{
  "norm": "rmsnorm",
  "positions": "rope",
  "tie_embeddings": true,
  "init_std_down": 0.0431
}
Each number is 500 + 50 x the weight over its row's rms, rounded and kept within 0 to 999. Layers, rows and columns count from 0. Numbers have three digits each. The size before them is the row's rms in percent of the matrix's.

# layer 6 MLP down, 160x640, rms 0.0804, rows 131-159, columns 512-639
097:586592457503488541525531560454398545490573411539458560516450515488484481480564489455445568453504395521572484434399484519441500420501503532534490530431468587474474584521462547471487492511480486436510437520438477547358545541489483573568481561502414554445483473495488518471454522434426473478488474465452579531546506494465440446453453368460495390483528572463477488552494547514489499381532
100:533490511427568500481430577471424475512515520486420506532530545514485492524548497538601498491466550554491559635531425526438467500480467488469533566495454465557513614492569429530460434540491515529492442531496544489522457498446411583548476528539520545527506571465568528552530518445431597478488456456538430590423456387504454462438479488606518587503467519496566533533534528422457551554462
096:535531571532501465484404544535590496463551592548503514457475558475469385492458482494470464524505406482440549560516501595478438529465403452545512576500514402551563541451570495536513446489489580565529436532491575506549491507464430450539466493461492562555456446449496424412516454457421457516492582543543434493428508525462518424503618491498399451538491507575550523409413443490485427533489
102:560445587475578542513473500552497524494525509537538543501518533558478525539571493467578595518512468517549550475478508463391532553596539520480565543532478540490525506625510481472486419484530568541481514457402587560433443578509483583462583475455562508561505504508537530420536432545539443471474434427503442601485426571494455579479584456488527516475521521642488540566530537589453588497512
098:469468431627525487516510517507473422513532503465609561493426505498507487494588481575459455428531523391461386468453463519512518534489549483511469416514478509441399434478438478533504485520585460558485419417492476566638482548527440553458474468562483520552437537518547481610501546567467509423492519435504410507542472518449420523417471472465446530536444475446510535501574512456491513498524
098:541577575503518479513521574488494589431542468520426490491452470453478508501561442535532478500428528503450423562478476489538488537457414502522559524502618574551481469467498453526537470469445425445479500466363428461479500428547489423482452481463457506544487525530402475478605472483472562489521511523439447567415450548466533516546483549548408527572530501542502442476485456509510513500475
100:500508480524553496457546505456485560484440453471548449540560465495478523466560440452412419481441531505568433541554562497504568539545473508514462418515460474405496425522444526474504557439532456496392487542520515409505477537593529577489523481540455559525499588475470544471565552452552488537489441586473517511438458486526496493466478519566478423507575517510504544464465408467469498520561
100:407552478510498533533558589577470510602533457481460421493495490370434537507521488531469503520526536515595578520495506471567581484486461455530587575500504530524480456524439452534482411575523566435457421500608597533648516489490531567552531500535464487469481539495456468508626539537423553470555550534456445525488611494484433483533569533444506452550504525588513472495518520511605486537491
092:533555583537498541524519556526464420448533485458474565396518485473539518528455531608409467608478484596516567479552484512569498566534516527498524523507507503481559436492452573508526567523495586567509491523506535491511522443529493522451529538482489494425473530468498419436626477458530505404562516526562472519498614506477482568590525547541498471538431432451470542555544547478550433540511
088:560473518513516438508570490481474492468445480446536525483506512488562576490491465468420445553504415590516528475483494459417572547531553456542395512508464460498532485486459507413462386453528416384475535528528581443493545498550526530598440489564406560495596522530441547428440556531534532506472502474388589563554464469454479530433538503487537436542522541448474501461522484440505437456563
102:519479444509504516479478539483475584444534514449468493583525503594443420521549435546554494542556450415514507441500484490450451479475607489425564520449483542488550502453499489568437531493497495484447594518556546484465488486419425472505485449501614480465491474526567528505394502519530504446450468484455581458546504577536548477519615553452467521475511469533458505538491460437459471481489
095:477550551444567447555512547502495417480552445496503520506585517526493525540571435440474523536460580469453489598492526494577465529553547431477455523482496421481489543548544555572453425469512500567554564510552480384445534567461490543473570600434513555560469375580515502444538484568491446468571536488572526597457536471510528517500446488482534575461481540502496415482544498415453559512570
097:567549513482494457586456466581462424444405529577455474495536369545526516507445500489465551502564395492511458503540457510441501466504546506511441472501545585468556495546545476486440497517544568489499505568516447532506511493518527584464520591417522449458574515540467558505448467438505442522432463470528600454532432476574547618501449572489601552486531412395505471528518524558495468494504
101:494494388588578461536555498558557477511461481540494504430543478515450486436490533559448517555501482509536521419476427582521480502455409530538471451517395473425341292490619543528511434502493407484536583506505488549481516589468461409580489523570534488491463523460490497511498425501583449507369517566545479480530516490553585453562496406478523483453453471483530446487539467474516502468452
101:536572572530447416525426440474524481486590511511405543482577377513583524546476446551483459536446468483526584465435525541460496361475539503487469439540475515507565525478554546529579487550446485475512469522452495503522477466527502474409472383546458426437586497465449494513508444460447525596586592532499470455417573444549460422516520463587468463497496507479563418451518534516466469527500
098:498563510602507492471504509459550532505427399446412513433470428457539448574526467491505462585404478522449523469484422488511513479499497496482521491588405507475580398427504507457483483445561510537541434480477510487512485424546464468512444540481519508527422511454494517481529487487512573426550513534521525629500519522481484415573640464518512451496459478534455498440388455521377476493503
108:462446425475436486443499562518588532450542487480415495506459529420436452484501425567470484411413493472478461448479534506531446482496444414439590600452492467496616493518438538491454501414479474539518469630417551463516499551542537485503485543435537443647459461449480487521554519395457494469531412484430444491571467473463474537561465574520448557514457526577449466427417440450525487533471
097:514548572554536435495482457419517496464505529598349625479513528451530545461388505500492546481513509488475416476497456474542486521472498586446530398433461552478486406565528464432487509554421506511626533556508510653474499435511590587512543432511482457534538499526500531433504440471466423496516448618572451521541471433595473536506576466541523491482510554507455551492504522464503495471557
096:533490519554512562541543457523495437526581484539583502505518547503435454426534520420477519585532480485491553498453527531472517440430450563467521558492411492524420498556443507489454557407561563447528409506556523485521490613498479470520541500534491509469494570491399488543537503526422544526578577570388423477500435532522521543486490437482489423481446533543507560446499475528535504494500
286:554523495575528514563548542541484497517551574592545586530432446507499529529479508601505494532485444485453520549564573496504518491529483539589509470569494541525480503520478520521566417494558542497447516543540453485494604552518591488547627483522515529507560554560538459529507465546572470556588442481575556522517538563535595479441503493510537553526585438504584530546503569535545499539546
098:560521508524567470467556537423402468575445425481560430449407494492463476499528409450541558484421345515468496440449551478417497534516573509518411539576495481481425539497499461529521577446507523458487476515561561442454432507450529453498562449477428409488621460446462449512487490480532504543515508541450563492474418487377435433498559534543526430481560430564545379514446567523501411512459
102:430616484474461528598510574571564538441526509517481536449406524555463419608486549453561558448503450620504500456473470480429439478543455381467491561434483501526513476388554421496505434446486532417504398459445564537467469501483421458561437413482452443534534523431477425534598479514503512466464515476473532472406515471546506501556496453408457501490493548497458427393523522514477521545493
101:508501483613562413554502532509460465591440504552401462523481494520574418543558506529528530498422470524485524448526477534528523453517453528512480419421484454496449466570570489518557447533466486498486488518497488523413558519569502423540419430493521491500559530462471423550441470512544485458478436509557494530487567518468546482440531454512496489410458474542529434498440522518565476510556
094:540451483501475475584550485554468409460512472512601486443556407440517589519530459464377548542457532445464426480481478531531610461504468533476472487510541562495473478544516517553496554453610432538541549464464413499494505515531532471492512599416534485505463482493497550543440407488527459498459510480480576432592476448434476535543481506544511443457498425498518505405452495416421446540522
097:468463541480445539515512441448587460433473496579460491466455465425558449411451600500540504500471423515459538527464499425552477430482627555511461537557471492589556485514473533447578519502607565526481568458600520458496497427476501575504576463512427533464576509546445541434433510488524514448584442489467535515496543413510504539553541486558584500498478398424515518422486547475522442464555
092:436561466495483473479429541505462541502491497408386518519551551430469476472490479540506501500374519523519533493621524424429630524540619520467593441524466579546470490510416482474431540422573551581584566403476358496488482513464500555516568565463496483544497523509554552562508500406609490492477505490478502624481505527545532455600568507400560494596499627401511573563550510527545489457456
077:437527554504465479432479485427527510539411468459469504500485556477464415481522460579499551481519552435481380470500605501484455549551532485510530543505448573468520393434475482470459297372568554500482459488528448524414547492618472473533484601488564479507507491557575464508445540458492514507512491452464496481520513532485460526566534597533545515547563473599523537538502513513402487571480
102:557531428540496594499435517406524500527501549604518542441498484567513590525560470514487502538564411502490525498412404483485411399559491472442496517569422475395476496506476499509539460542524519362496539463483506416444600482573508538521419529516576511545487466518411452482461556596450544396539490518543512551538537455416494625502501481526455422508463448490528519453500499454461482519579
095:467535456577568392531502498531515515571512595491483447461378551511540517444528569447582442467546565485573545464501518595477456587551523480560553572479442427473513603524483525600406471488550431495382504506468577459406487484573460488517443578548482550444556454460650532480545491610481585434423488518509465511564538527449460497516419493485515489535534472476461520472455552441527542518477